From a checkpoint of a small transformer trained on Wikipedia.
Size: 6 heads of 32 (1 for keys and values), vocabulary 2048, 5.68M parameters.
Architecture: RMSNorm before each block, rotary positions, biases on query, key and value, tied embeddings.
Training: a variant of Adam for these matrices, 5413 steps.
Each number is 128 + 24 x the weight over its row's rms, rounded and kept within 0 to 255. Layers, rows and columns count from 0. Numbers have three digits each. The size before them is the row's rms in percent of the matrix's.

# layer 7 MLP up, 768x192, rms 0.074, rows 414-695, columns 144-191
108:138125118167099120133114090142132177118137129135156141157129124110134134105092148155127124116117144133092117129141112172123079140112121124134188
102:129122131153117115155158125097141167133131101118116070119172126134130108139170098135087105132146120102101114084134119091151124187134110137126137
100:133118118150123089109122135106086164076125155148120121087156156098134181133129138157146153172113117133117102135150090128100129156107158138144110
107:172134108138120115129150153151100127124121141110116103148152134113127156117089134172186094116123148123159143117098078108154123136109105140109141
097:148100142117120122094137188157119111086160123107134134111081162159131134135139111126126126141155163092144167152110131138144125150129109137136114
098:092148143137115145124150156143129184138127098132139116141142119143163121127121160118085157114127142159100156166164113138138120171092149126105136
104:123129116099146109102080110118142112121108164140167097105122118146120117156115126090059143139110118094142104136118143137149151121091111056136111
107:154120146115142172108086141121130177166180110140144121102112131081142193116129119134107104112105132126105163164128169115125140145147141112131103
101:127137115170130109120126112109139156147152138090165120151131104139171140090140113120087157117124154102169125180128087096087148168104136120107126
092:118131155124126112128148117124103087158147163157148153161153116116131139102152126138144116135110160137105101114127123145117121147117172122078106
098:113149165142119145146154133136093131122128135193158133132116108151123137105124131085133192081141154142114145100136143149170102149158108164103162
104:143127131114102129147123131116096118156136107116143154139145133116116153136117132168094114121112152120120133143143129117136171094123168136151130
103:120168125131110126152114147141144146113167109120167118137125106136172152160096129130127145173141151133114163113169129119151147130152128152136129
094:132154137116130139099097105099114109127123131112130127078137116149135151113121115116137155092139158131173155103122195118053137152134159112182122
096:160128142107109132159084165134110155120120140073089155115141108187145092110142133124141184080097140154095152113090159142156139127102092163115139
096:151141134108087142104128100122128120153126116124125110162137128088139140120112137180080082109116120144109135135113131175107115131098178122112143
092:114124146173167109132159083137111141096151130129098197167142096130105112085160153111103125127118116121141120137099117144131132101128115089122146
098:109162130092155119122112142131123135123100088110142131136089149086130152146131155137160102109139072140107116151154143178099143114135131118129130
102:158139132132130103140141126105126133107103112106103116099145069137135095076107135118149149145132165140123164129111114134134113122121093119180120
096:143111139113086145113118123136119156113128098116110107119149180102149077068157124134137116119122166124125128121102142176108129166149150103161136
102:151139121080119160127108107141146142147124118151127099154089131160137114086172140170156171125136142164163097142125134161098155113116169137138113
095:173136114151147107141148165108080132146123168079143180154124110120125138131113106106139174167145133111173166142130110130092114119167153106113153
096:156137105137127117075110110168114141099135084156115150097133080106137099108112176181153076134079086139118127154130071087122128129139105116130115
096:146129106079104139159159153078170096152143111124174110133124067141117152164134153098147121112143087133106134143141115128173111100109116132137119
103:082145130157149140122109103159120149124075125135132111135114152131091130078107137105153160121136102154168135144109124131114153134118096117087111
099:098111155163167147116105145119145122127197152114146164098121120135111112131167094130098093086166090120150132127164157086132102120135146148102122
097:109127144161102093089185093172117167115143136127083095138150158086142139133182104123130131118118130122136140149120104116073132166123141089135090
099:150178125075094114121136142111158140130141117155112091141118141132166116130102134130165146141085117100141081105117164134136136092095137106136152
094:114110084109173148131127114138138117157129133118149142104132120148107167163160162089141119128115140134131113124109131163079099118159110091088112
100:127115111163102124078097107141118167139112106098126134111097139088122126112105120144143134143133118144117125125094183108150099101127133128153151
098:098139084135149160096125109143113132123103108102137119120132107092126141144153094071105144119126134129139136082165190109133125128173145140125093
097:164107191121133131125122133125130117125097132130133153146122156174106127097098131103154102153145123149086171142117135100118103139131150102083076
103:099145093163104161149130167107128114105120144125147137138099143143114123114097156118111130140154154178117118110124122100115118140127118151117145
100:164147123124085134096151096111129130110113106113121105121131137087117094158123128093101096164133115073115102107105138119136133079127126123137146
103:108079110077140110133182111161191136128163158126139109154138103106121107136082143133144140154115168149130161148115152180156129128083114129130118
103:165144167166145103121149137154106109089105131110138113125132129159138152077141099150160146160115122114130132118123137118153127127163152146156114
106:116146175102117135135122097106109093110109176095151128110129172170155102118095135111113131123146084144119152115122135164136133144104114136165163
108:091083143169125146132129130115106142103163141124114151072142073137121157167136159144170100115114096152186146124127128115102139145102102122114145
098:114136140108140161129116145132129137146124100147127139159134107118143097123134134139163097102088176123114127145104144084141094146175118141128137
096:169116127129144091092113086125134162084125132125151114138144123113173117101118141153107144106140122166162116162129099157127082110084091134136107
098:098138186142097140100166158151154114097156098120094121129112106123162131109112110105118144127157188122118125117128098135115114137119166165121123
108:130138113119121127090116123123159097133110094161128135141131093161108101084135138100142109152149123093091125100118118138169133161132135145151098
099:122160130165150098139139142161072146165123122125151140139164108157159119116155135113116135155113130117149167154151111117170188102151071147111093
104:130146158115139150122096151109122161167092118166130155098126072128098118099113183145160127116140119115107116112125114092117145138077124093084171
102:175168118115133127146130099113166158166152095120122102144152100123124137130098122150097119150111113125151165182138125142123135150138098141092069
103:130154111141131161147123097075170148137161136138163115105134137123120105121124137091118148111132120161103134154121103070128131130116089151092143
093:135122111128121121158152081173128117109106114114152114108153164133123162116125138096131144108100071120078136095148118122119096109092096113147148
097:129133121124136156139143134110141100143131170136072126125118107106089092061116094092120108150135129119101125099147103131132132122157166133135123
100:084070149073134146146160103105099182080125135116101161139128136148114096122135145133127109129110152103111130143129113113099088154125173123163123
099:081122137208097128163115117117111079109137148120098098154113094128142139110139141131126091090117136117183140139162136135122111142146154100137125
099:106111180157173118137130138125111146134112138118147121124149109178118145155145142133144132091128128128133184117145108108104145144128144162123119
093:100110142128140119183125159123144145133126174143104102129182128157161151135143101152107132118159154106139173136143122180121127127157149135161138
101:155083131120139100126150106114096172082139099093136133138173145125119156108084134147125116182094148121095131113142148157129127112154117162117134
098:129118115106113086159082099141140133130120138108131084133119181162112155123142155093139109100170131124113124119113057131131138091097130115105158
095:120094110104140149147093155109117142133113154144100150125117121118107153142122111162140105129132113125161150152097140167086125105121148104151088
104:149133111149116134150157129173137133139093123106114137124130131101102132125107123132142094128102093132142134167102136090120114157114164135128094
100:116127147147130133148129089179162149106058111107159140118100095107135122096092116131155097084122145120101162095141147089123160142122143103131136
096:143142105160136138117133104187126165088153115130125094134102113129138086152163114148093132114113159146130114134176124132131077112119133107120168
101:084134147154116100130107123118091145079134123103126119163176074123143150140114121133108091148152174165140160117150125173153121140159124168111143
095:102122096111170115107125113115132137099152091113103130148143125115099150108103140145128135101147120082170073136121129138073140116142134155112157
098:145084128068165143119111105168097125168126131160117125119138155113136076116147141133094124130111129134135150138152123133110139130146136114127121
095:090139145124152124145134166081135165144146120109139103149103155131129155150169117109116145142148129157115128176140142141149108106119135127163141
098:142131127176153176153148101172148106127105121113163146103132140091134136128115126145155067130169126143100111119123180128147103084101108123079117
099:123139096140124117103063146123103168193170150127164140138155156096145136107132113114133142130116148175113165162144107160136145160133131093107144
096:093133143144144108124174145124086162093117165157166113116122148103119149124134133124101134114154140115096163155120136127099154125091162158143126
104:118141125150127122127106145116140139154150134149166111113137118099198140121134147098147108153112131124155123150124135155181136125154093134087087
100:117166114129105113127134129117142127106135105113107105166130138125131118128070152123135142142124149112135140134139121123067163149122177120113153
102:110120138128153129131130085144144157168104146118159109107143115096146088135103139083087153101139112159140105123082134104117126133151158128114163
096:157122112106113108128119198143160122133136094150092143105169099140130128093141143147145100158141116106128114110138102131147204154104155133140100
095:172123162090145119130138125170151170121104093147119092122143119135122161139141092154093164090161114139120103122141156148182122117136197131129107
105:111106120155154091132171168109177134160101109141158118183161117164118144082123129130087099119084170109136115096133136162125120093110146099117130
100:122096096086136132141110152152152124108151122138183120107103109096129128148120131123109154154134143201127158170127168122110147111096109117149159
099:121104110085097098123163112137134161101157129170131087156131153110108147102088092094104143132113095103142161092137166124149106113152119158108107
104:125146124106133072057091146118082168142124138122139113138176118141121112137139125105156089140125108084150169153155099142107186134152135111118169
104:094114121101163177118108102158117079119156108181132125118139164134093141106114147163168138109135131163121137148129123124122143184100152135106103
094:117121100120143144080150118095134134144156115150125116154113136063125094147153117109156140090101103127117124113113084129110149132130152123172127
109:096156146170190121146077191163117148130123108128095142174143117081165143126088103151139130141135160146102107149140104147105106097108126116138109
095:107154095163142174144080127141127146134167125086200158111135138127181148141081147145140092146117129116108118162120103134121109148135118134129184
103:164119177095127102178150170150148124100157122101105105165137079130100103114078126166134138129128080156118131120117153137097133105094129107140122
096:097158103109137127132099105105129083128156164131137120119152151111092118128157133093129144104130107116160160105164122113108127128101108163109161
097:113127138113119105149140159116110125137154148116092153136111152098124118140113152130081131104137136109145131140106117094108155122128168099134126
097:180118169190122137103133120148125143087134105109152113143113170125145101108132126139079162117097127114101121146145150149148138125104156068158148
099:138105099073110147130115145079159160128140127133146117138143128108144103094129124108127136135084123178143147191181129145151123126092132115107080
105:151090155180057142107119150143098108110123149119148134114125101149152150153152143093113161165115074131169168111168141110148114110114121123105130
092:165150160094168129106133120131145150156112136139124096094113153131165163101120122195113172119141095121126130166130114117124097117095138116105134
102:085128108147097099127143154156146107109206143143113131131169123156103105137135097137117171181121159128116131155102151099118135095154107158144127
092:106102122115153119135127108142136098092152115108106130072109136127108122108119157147142146124136147116145099116098143118127151165133112134126179
100:139122131113174103124122151133161127117141140157112145140151129086082081143081135137121104131174111101144108072164084148111093104124148149097151
099:164145139079109171114107151121193138142108089147150135120102160134118113109147119091102119096145150133141104123114197106140132147128114121152117
102:085120159098150111144136119155142152144126173132118159139103117120133168163143123114155117133120133128095156111107169163159177107159147089101171
100:115097151125115120107140142129138123105136126187154165106116140149115152135093178157146142112138155076149113161143150050143156128119118132128134
102:109090094143112124117102156120100123140174099150108120112131121157154093147113129160152114104098133130165127128152135155126153106158144120147174
097:130119131138151172165093173140136115107134137148136071128134123058093106138139155112110167115156134080126123124144106158115139127124141119153148
101:147106165066096120115142101147192122164170113107133134108134104153139127111119112136119079107140145137081154145142125084134136130114163145106125
105:148160104119103123116084052143119131124119090097121126097129110153166080115179170136125104158128148108131158089117125136114141144165161160154108
101:122167151131126102168138128113158144176102145164127088093136163127124111115125103167121132109145116119108124062124124104126108140112140129139118
097:126115093128117130156105173112176091134114084108144126136126168099129120167130126118184148135104117124079128141125085150141113150102096139091145
102:130143088134134133107150143118120109150099128110105157103141076106133151116114160119088095109159178133130150120116109101138121157089162137131147
097:127138147123139100107119141118098149115154109099105124130083091111124100151126128143138099129138112178151136126122116119138162083120131160125165
100:120119102093122150107096139158191159107099109152136147116107106163108140191107088166147130125136079116153151123139136105096161138105129124128121
103:133159124119153134125115132147157142120131102130122100125110104097148121141096116138145144157127128130109130167130140161089075101158176149157131
095:182153158122117126148170121101121156137131131175150124120123122158095136122159128163155156130156146124157114120147149083152109104101124156163142
101:143135150125043096116158111171138152129105135154131086087122124130138135166150123094110107118113107128116150119119168096166190136109137176146098
100:131124086140114088144175098137131077142144121131111114153067139128143147123107107191138099126188139157142159111119139112152158145126115152173139
100:109080132112165126086156153099168075123130112130105156142106127138118119121143155122068160123134126099146124133117106108095170111091115158094168
100:169129161104078112165122128092136158093179137125131092131108099136106108161189115090089148105103159106123122119160147165139085112095080107119151
102:127102120173074124098115157085126108118128159131110142135113122120132094137139114149144081139139125155136112102136129114146142162145128143108082
097:107102110148149125153124119112111154121140178139141154143097134153087140116139086137158193104109132130130097145141127091157097138092156151136132
106:104150113121114095112135143135127160122100112099129126120085110097144158089132149133113140087147120122166105116132139112132141100112129124122155
105:135141093109182124123110114107086081136083067110123139115141163115148168115134128159142148119072132141111133096133113134117135110153152169161144
102:139142164087124105139153110128083134143111129145131110120097144133104132112153130130120138132149122129116120112075118120124098117125163190143109
094:125113123114104139121119116042118138143160148106110100143138123111088104155168097151101113112095108133148117111143125087139130134123105142124159
093:128075138116113103156120148110142118128137121122157130102126106152134128115137152164127097099124168113089093162142141102112109131092121051095127
099:147154129131120125107089136122132118160108129127134143147163088143099152112149144096113145123086127147098151108114116138141126165104191144129111
101:107089120144131065166141140120150127107120135160104141075140117119131124133174126133100124090150107147115140120145132098136111110108104123099116
094:128112164177090140157104120104121137139102098094157171108102151102128080173168165130106087119143122142122144087134205126170124109133148113093166
098:151152116132158103134143154140171127161141128158095128084133130128092156176139121171105145114131126075180096092117144132117115122115162129122156
117:156094112132122157169126139140123124118133132130094175142124138158164144094126143112123140150156107163147141168166133145142155165129154110133111
089:097129165198106139116116118165169130130164154117116131140073132143080110127098129117138122166123107166114126125121111123157145181122091099139147
099:150150126114081096146134115121138161101136153171134131081146122115102159137114151121150127147155114102077091109108146158126115113137121133124091
098:147097123139119130135113133136174115109136126163134119089140098163126142178131153134133100127121132152076139144097144124147096120154142119123088
097:103125153125167108105098088100142144156142125115102133125159151162102136126109121066134129182114165112122126180154116156113135114074103139170167
099:132147124099125133100089130129149124133110102125122110107115093167157125182136115117132074103137138092114126060132127106125158151156097142143135
108:121104135126124134115106123092139146083087153168143168088138132150151123117161151112137178102155109131154097144094123097133133136115109146117133
103:104123123127131078110143140122140119162134069141112130092156134122113123123181140127132117154130086131112135100149103161113112098157134101136121
102:123116163152107173156162119134146151129104153125097108114124103109113133156115117128138131058119135152131093130119136086161163155127126137128128
090:129110100139125120140125099109143142156104167125154098130129113141116086162135115130090164118132116133106192140105144149130122116129114134141182
091:136160109120107156122119134100117111157083157139125102088094126117138093144172081108130100123102142099142127107122111100147108142104085145148160
098:162105092126094128129112121135121141170144152113127129142125135148110137083106126138136084124116143103109105123148112124149159137157125133085126
104:171106170121101141084141077117143131143136089134146122135116141122120095111129159135119145123096119141121133123138169123148092121085141127183147
095:089142135126106133115152111166104139145172178140124146120139101142118133090148118131111079112177157140114140130111094149161128113152131121143143
105:114140113101130141128101115103144157105122136114158127075082132154133123138162142129119155149118119142165150164146106163132185110129123151141128
100:079095110101112139104117128156187129125136120125121149120146154093120133109097174167146141150146140095115125119147106136154108117130130170101129
090:108128120112124087125100151127121151138141153171112122139123139140122132127105089110130133136147130112128110114100129149103104170109149135145121
104:160113144124159131125114147106140146113152094192180105069118152106102105122158126150092138165111136172094183103152121153108093150110135178164134
106:132142140147144172093082152155164082126151155160140145104136095114170128123121106137109103107135161130138099169142123130132098132116142110135117
099:090150148103135130139091162102131134154131154109137111108120131135126102123155128096139093136104123158167154148183146113126169139166134108139119
098:163127128083115160129129104130167132107131141139090120130117149141121099108166092143090102140119150144096105113109126128164127101108171088169112
101:129196143144140146126203109110169145103145134129099133077149133154140115063153166104112129095124149123155107106133158145149126122133169101143147
091:142118133134124161155127099122135120107145128114155142098155153149122156160139120097084184062154143154124128107174144144092146130182124148122150
103:093126146147141129079117106177117157128134105106159067128114145108087165127110127127100161140092157153126126140123133105113109121138150145115124
101:147161141102185113119101150083102145144083133154122142144095139115150089094099123152141158138128120151063209121106130112119129123100146140109111
104:147085168198101145121119107154130083147164133099180137105129128118076105109178127098141106169133106137136102116145154102117144199143074095120122
099:147150163134151159155099125183119137146100060085116097134173170176105129123115115136145127135128141138140142107108145131128138166134084146126133
097:121144147113098079135102160075129156133110125169129100150147159160092124131152120123094123135141090106113122139105119118120162108129111149159131
100:094139132126133131135082138155106173132135127114129146122136144114125103155149132120136154179149168144133104138177155119150121094108138149124095
103:104042118112135122131168118097162120138164147174121153131112083151120119083092123127124109138149133090153138097118134096149091100153146079128122
093:173112195128110161132141109153155152139153092122139172141170146119135137151144117129101113126098126141097135135138180101090110145108085146112130
096:095132137114077139120084091161097117155116135112134129064144107135142128114132115131145101128114155115155137097092149148122148123105102116123136
105:121121174173129096095163095125073093141129135131121113100104102125169141149142130099140145143133160143132142160142125128139144098132131147102087
102:113112133070173149129105104115109125144081151158124105158132101126114108086127137065119100131134105104090153144149111146132112125106099079137112
098:146127120130140135088121101075160124144149132121109140111080148116131084088149140123132143087152125107113148102119124097160120083130141150085151
092:152118124155147135136141095125121132105138140140103106166122114144123113132126165099132101117123107153098136145074103128133127108137172108108146
087:086107100111104138133116102145104127135160126124134110095156116064111134105131092115141172137135138145136132123142139126124119172108124099148069
102:105103159130115124144126140133127090100126125124108105149092132100093127175154112098126102119110162132103081136094159120142184085136152087113119
100:083150118116114126086045128092133125116155150124145143118105057138098090125138141126120126131107092156117159149127101152105136126120122126099144
100:153142128131106105161132125113116123115122122099082106099163106164116137144157132118121130125128142143154115132148099149102100170128106200145148
097:130119136111153120131106134098143101141145085128147127128152119122159094076107134121105115136135159092098111107136106112140120109133149105131096
097:134148152146144150150120100130139128127146119082162091184127135124111092122134148117082157100155087132135131144134127181141117140119127131151127
101:129163118160150140150118141128152115083103138084168130148112140129077105116107114096120114114166144148124125171117093120116115118156096145145136
099:163116140095105072117125083085080139157083116122117158100094150145131148114155136144151081137093139150113140144144099144118147131129107095145164
101:126164144146041148151166182123119091117111097141102142126117143130136119085175165149121094179130160123088099135175113149128148144124148117139158
104:132085122140161156104113121145106097137120118106175122127127132148102126094138142142138132126082182148135116123147167129150110124143129123118100
094:143120070114089136129165116151152146146098154127144108108132129118076110103133074106120143098128139185068156096115100092129100119156098144157130
099:086108130144120122064109155155137127093140111127137106154149153138122103137157139104141130188122111131102159174133129132093132132122136119135175
101:089135135148169128139124109105114122112086110119086093133150133132115155102135105160147127095104094149133118121109095121136105118115110107131090
101:097118097128147096135182129116185126127112104104141157150152154122131148123119153071176100154147119126141137139118101104130155108117112145079127
109:148144189128140159066126109121150122146121127138158149103104104112142154125137142105122119141119103127098157139130113137103167134106115114075111
101:137128147170121158132155119118118078123110156161112135104148112123127150142103121150123122141104142147153139094117142074140107082125159085138126
102:118139159099101107097094158121143102124159151111132142145126094129146112101151131135139145137138135130102082107150129089140104119161202142109127
100:144111112114154108161103118104143126112148123199121077121134112158123104125118075119123110140131092142106106148130138132143123093085118145110138
104:149126167114091119137108153121124100154112131100100163149146140175128107153118126170193108128107143136117151138126122106126146120115104162142138
106:147186164121141121117116132086158109098121143114118136097112089089110095116129148138103112125137146104117098108093090130142112092121083171107152
113:137140089095095138163121149131077158125133132148130115090142119143082136141114138127120123172173135096189146117093125096150181120146133101146083
105:115085106206099121126138145099133137147101116142108170142108109141134082132133099089113109141139157139154130093131183154137100154158121092079173
099:083102130083137128148109137090145169136109187104182112176171160128180147098119122098148112172159122150133126128116099105144139106123135110097104
100:172148131086151058140167142149164148120104128100097115139137119143140139096161109091133125141108106103161138160122094067130147156113135149146095
102:106111110112110103108122134113108117110157132130133112176108112128158151131146119126140169120116126100166149140145145126147148118103150164148145
102:097071119104116151178105123136141069105123098130089121086098154125141150199100124151162123164102146137140128121155168132141135121161093094111116
103:094128137157117187151152129133103142155145123114142115140117114153134109100127141140153106132126150128098130113104125113096120085125113109171161
103:119126126139126134160083088106166136110133140123089120136149152117068123112117138190176191117116132094110135142115133180148145123165131117096124
096:099164128116111123152123119100129119089138155115105123170145123147088066118102099139141142125141117128154131089133064102109100165091090123136147
095:149140151161126143156152153109150087131110128115130162147098110135117121138127132134124108134132121074119154129087091128107139150132124163149098
102:148125125162115144150132093108126147061113112130113156141123149164163168140093104119111104118159137119091140092119116102101088095098121143121165
101:147119121088099122115136137113140122094131164096132110136145115090108104146153120170095149125166161158114121123124136050114135113119132148117132
102:130116132149187164186118117126143108141101149136146141154121059129130090147168102137119133160099106131132102125096134113119137115148148111109089
088:148090162148128163124104114129107114170137101077143123118117166153117120149119129098150105069118099131145109114134155134154112133120113157096120
094:111180135156087132123170093148126104119094126193139144114081145132089124115119134110109137104160132152131136140104113115108104108113174126094162
102:129088113170137133087133081104131129138151172152145148144111136130145139166108112112144147132138145139158129114073162124149088149114136124097137
100:152163125099144134056131150136130094114157130122116105110109139122131086142108135173149112163082144082160124112104136098145170124137146089128115
101:126112111122129111117141155113111132150157133127127114110146113133109140160142109113163153115126149130109159112146131129111161125108130168101170
096:170151110113131161146091122121155124114151152135114142112131155114129126117124130152106189115110177160126139113117152141122110135150137129099148
101:167123146165146118118111153120155115110120132173140137120107165161144158153173103103150153123083114122134123097142136124134189114091119144117118
104:108083136130106128095113134090134083115119112161107142118101136131120093113078135146153103156098092111119131123124092149143138125163116143153117
101:118113126125112081152131140147147148143165061112117117121108155141135130135111140131129168144105116122195107149132108139148112137123142123127118
097:150135128163127142099107158118132129114157106117151147094122145165125127128147127101151141113128109120135108150057103142119101107126130108183124
103:157126121168091096131075097135169142137149107128135145117123116113139101113104133143150137110111123106123083150141120118099134110132139102104139
104:153119113119137135131106137065127087106089128127116158132150140144136145123118135108134140121114113149127127137109101120154080153150118150125138
104:166137092157175130111121161148124152132154093141134096156144134156100085119114157151108138135085084184096138134117120147114138091140120185156112
100:142152174108161128111096077141150111106110152103117144162149131154128117133146138113135131168165151137108092140124126080164125135115088104089087
103:100100163118108125108151126143136110120127145095151116095094119139097136096149131104130144119122170150123162121121167117175113113111144161113103
099:090120136156129137159155131161111121078095113189115105167118130137127085108136151075137133132164118100114145127108119117172149158139139124129134
107:105179088106136113117133077118106132138113123147088113132133100131119122113090086152124127119132110172132132159106122098097123134117137133105113
096:135153179110095105135094127104150130146173137144124119067086098110128127153127119158128115137129129163150136121168141085088133125118101108117153
104:112133144129139192131150129119142125132147119153119120086137130140146098124178157095135164117124107136164107091147149109102110116093139114123129
102:144147099119147136138133128149129096098117134121130120133117130165160136139105120166177157090131156130071154135144103106111108129129167122162105
099:108099133113109132019127139129148105137103166120145096179119120168126183108138125113128111122163095138155123113149126121134130089118172101124124
100:155124111164168099112131159137167144132130139157145160118155087113106156116154173113138105122111157134110135113126107132156157165150114098090137
095:162136144123150166141052140111117099149088133123104133153154140140137116190146164151145180111094122118087120145128102150128167092113123121116134
096:158124105108140134129083108135163137129146138160144095101066139129087124121145120139114157103163126147161115170126096129116087140081092110135090
092:123104152152124137144142113123126147122121105090145077167139140157112130162141095156167085099143133166097115143116119161127098093220111123118170
106:110136159121124144116123117105119138121134121091150136102127127147161176088081142169126128167138117119102117104140099116145117101071121129164100
101:104095119114132131111137186119136115103118101132107147154087145171125115133079126108083114159139138097156068126166127130081154099100090138112125
104:123104135095120110142122122101124133174090140112150131104113130097148165051127114144114153102123087119112110143114129091104094122099151130072140
102:132166122134121155136132091135110106097117164149116180100103083102148107116132155141113122135136103116103150095172092151111145121103137106117159
099:098147105132106160112132128114125121116123136111108134131148145066112115142106128130075106116129107094132087105109127085093139099116146112135150
106:141147146150132096129148153124135170106118134092107099132073049144173145170103142141126106136161082137165127111115079144123183112120117152154135
101:076148115120140130133109107158114111191146111134119164167187130137143132146107119123179118097160147126142092110126130176137096165087171125147154
098:147141125102121085165093119109147129152159121100157153135180126143159139140089103149139119145134135090123096158131186114108144099119173146135129
100:098061109110168134093152112158172114112170127130142120107097111141149161087146151132164140166088099093121153133086146099142124108073185140122160
093:134128127135131194108111109160125123161141156176143110203141102122118124118161146166139096173118101125112122146125131104105105142080132136094120
100:110141124135108068137120164166137107116135172083110128121076144118155150140078104130138131107114101166135141153106129100072136121123155132137184
097:159128101121135116111131147136143126133173069124108167113119129063096147133133090147083111125110121084145144157115100110116132148086128112142110
101:137107072119169142122124130096101126131152155114097114148136128130153128099118123107115150117115140119127169160134092098126105131146164144103142
099:145081113136102112150124161136122094105123111176107062075139128150151155094164139103143138129120117148143107087153154129155131127104091112146159
100:101125133096123143137166142149134112126148148140175153127143132114092124135138155148139110105101094073104160117122106134152147111140102096144139
103:169122142143115162128159087100177176114156140150158158173154112104153130195153115141109165145155123127119096130094150129128106133112100111127140
104:192141122141120110113114119110143092153158150136153110096154184138111117114105136109144141139126142090115123145155141140142137118178137113150168
106:156102153106125131110135090096155149163118066111111111140118149122133148083125145122123141134119100169065088136118137147112134120157124087143106
094:137109123074114098102105153134146125108122132154128149141169121185081089122154147128112141140107161084102093150126111125130101133156140143152127
098:120160137172138169134101113151088106160118114115137123126092177116128109115134150147140132089124096127123176108085129151164115167171112146133135
100:170114115125130089111169140164141122128144110153161095122096089135102154153104120097143122130123121143104128149138134126148160114138109106127143
100:110096139120135105159149092138131154150099144099131126130117129131114130093147117071124106116141101100115102150166115165104152113121130122127122
098:135097153144129159107138119085091135112108118123128117135163138144092109104155116143131113101100112127133124112120135144131160123106090149127083
093:116120130144158136139126173135091137120158126104116146132175110158147133174155136149139129107134108154172193141142130136150128114120127156095126
100:136111115090126108130144121113128122134131133104134104144095155164126123185142120121151142100110129143122122090105176123143132154104136159112114
101:131107138110120156122111091138109144147119158105116098097095154117110113134133140141178123125138108172110121125123123158191140131171112102101137
100:140134128123119154124134140113155131149156099088110132143167096155140121134112133118107096157139122159120157118165133147121135123147107113093130
102:102132132109109156125117112133081100130189165099122109129101130127127185130108142115134078085120056121146152101145149109158154141177157137111121
098:112168149122155110091139177117132135130166121122110138149136079111133108177121109146112112136124153132159155149152124152146145107078105104092124
104:138130098109150139124115120073158157151146151138124151114137110049142117121139158182179129134121124155082145137107136149116161090109144123123151
100:148139116112130125165122113106095150152103126120069067118134086145123149136124153116140122131127135132126138106149120106123148117159124089117133
102:127110139126137112128173136105118167089157152122136081095104117084099097092139081113138169127139124098143126093163105119130146125085127099092164
100:124114146131111160085117114159124159131153125111102080111142083126103166084097089155097140131173112163130149134163132128152094188156132107134092
096:130155148096078134151122098158116139126122156089123094077160112162127161105099143138106092150136082089129129123115137124125177135101124062137106
091:160144100114125118142121124091092118162169138121117147128165132157151114147131160163103154136153142081191176070133142131118126103174134095129115
096:119138148148178170122150114166126093099123131134122144132110108122120138080171109169124087132135105118151122156135103137155122108147114071081081
104:131129075140124200150136101110174133103161168095112124112095108098152108120113131137112140115108148126111106111095104134125142154114150134115127
101:126141126107174077122135123141132115124117133143104118065151105160110125108154157137111156132104117106126156130103085108125137137116141136144131
102:125104133142159107150157174067113137118125159114136100164089105155095130146148124126165138124138102132145125121119124144124122113120139141097138
102:176135066120155089134148117110130141174137137139132136117140132118146152140112135106146129123121138138107123129135165109167101129117149088119138
099:134108114133124164093113157150158135113173161136119169109149104153128137122148188105090119084144102103118092144138115149092127110098135127121143
100:134115124097150120081127080099147137104106124136102140136131146085139122163115130152098120120180153131107081193116129108141103140139110133119132
106:110152140107107174157103109106120133134127114136117105128139136133126165149128124152125122088119160135144135082135151100114082158135114112090119
100:105120130169126186122122122125156127146127114121137119104191124108119089121115130112131095103145146142157130078109124110153140080163110120094142
100:151118145144125131126146140106173108131116118112108140108158149119102134081127147126124120140159168122097195118121125147104184124139126122111123
098:102063180128068117157137103144105108150115123136152141156199135142109147132122120179132119114105109134091152113161144118111158139138118112115144
100:166108101123110134083136111197121122140136153143146135096114147124119086127150119150130107151142182107133142071103098112126143094123131115115126
092:133184116121136113134134113108069100132151128125103155148134107174113136187133128097164173175177137123145144122111088151144112137136141176175124
101:112164113144120148142119097162087114107128097137112144107115160139107161107102143158140124130124123116148159059172138093101137098133111144140165
099:137139129142123153110085147123138115132125118125170071100110136123113122127100139116122145122128115123104136099145158125136172105144113189123118
101:109142150092114102127123145144135098131129098122142128113101149139172122108103143177115116123134134147127154134170132147113148104137133132118098
100:108123157182110101161116181138123109172109131128098140106094127132124101130120095185116082143129145133118154103116121138152147103122140140161126
098:123150153121131184084098161143108160136110129145117127135164117141122137153142099117134153157158116117141134114117136126110121126140134106143083
100:146131143106143104134162144137130143127087181120120144099149157092105148115155121123131113146140136115135130116137128180084116142146149104153128
096:118135074123167102161077129113139126151138124138152149118166126160125141133152178120153126141117112157133115154118139113106097110140142155115137
099:103145131110113085129162131173128182110113147123146120093158122098123125084106124147076133093130152105134120129098084131096105109116111141107175
104:106119116123122118084117139100136139150086105100118160112105167145130143148136122151101099132177137098119095115117116121120118133132131090116119
098:118105112109121148122156094126149120105149099090100092129119114105094169144117151135119082108145181121156131124125157154156128140121156096143117
102:111166129144135174168145147118129133108116134138117129099132135151151136120117122133140169101128142176123099159134129099159116088125153133101110
104:154175129101159140113166089117100116144121138142159163132123102128150144141132114156067131180156116131141144096112122089135115166130175095119100
090:154109075123071088127177109153135120096129105110180149110088162121124140110126124108143081150115164122137109131122129124153098163115136138149156
101:128113085073150123112121151129090093129090098105117127124103102120127107132115123107103133118146164157085126150111124151155101160147101153156117
103:152123107112143132124096144144152142135129113153112123151125137091166166073125131097132115119161069157132149090134122118079131091105113104146132
108:137131126121122152131169153175123108148130123140114146187118091095166107154134119167140112127137135080131068130124160127167159148151131109120128
102:111110128137107144164153129116152108129068114101145159151133097118143117195120118113056117144162083115147103130147116130131141173101139171122097
098:149129082089152123134141131142166120103131098129113088108107164127159150119139142126111155137122140166123109127133144139130123125148177147075128
105:159172123149098147134113121111080128117147119146153113173081143121155122162105100106122111141140131119117166118107125147142114164105084106155132
105:110119149119091116134167105136074149091131108148135192142094143136142096102141113148159149113078126092086124158147155102126114138116120120147156
098:155149157134144156110131106163154107129098189127096112088119154076116094119148126102126144166119150191163119149150146121114128148157121123178101
101:126145104138131143156132130116147129151116136144135110107117159143132135136107148089136113099134149117135110150156104113133093122153127123097140
107:122116145113125123099089155112182129143114192149145138142160122108110111126167126113129120090146134126150123139109145116090116132130091106123144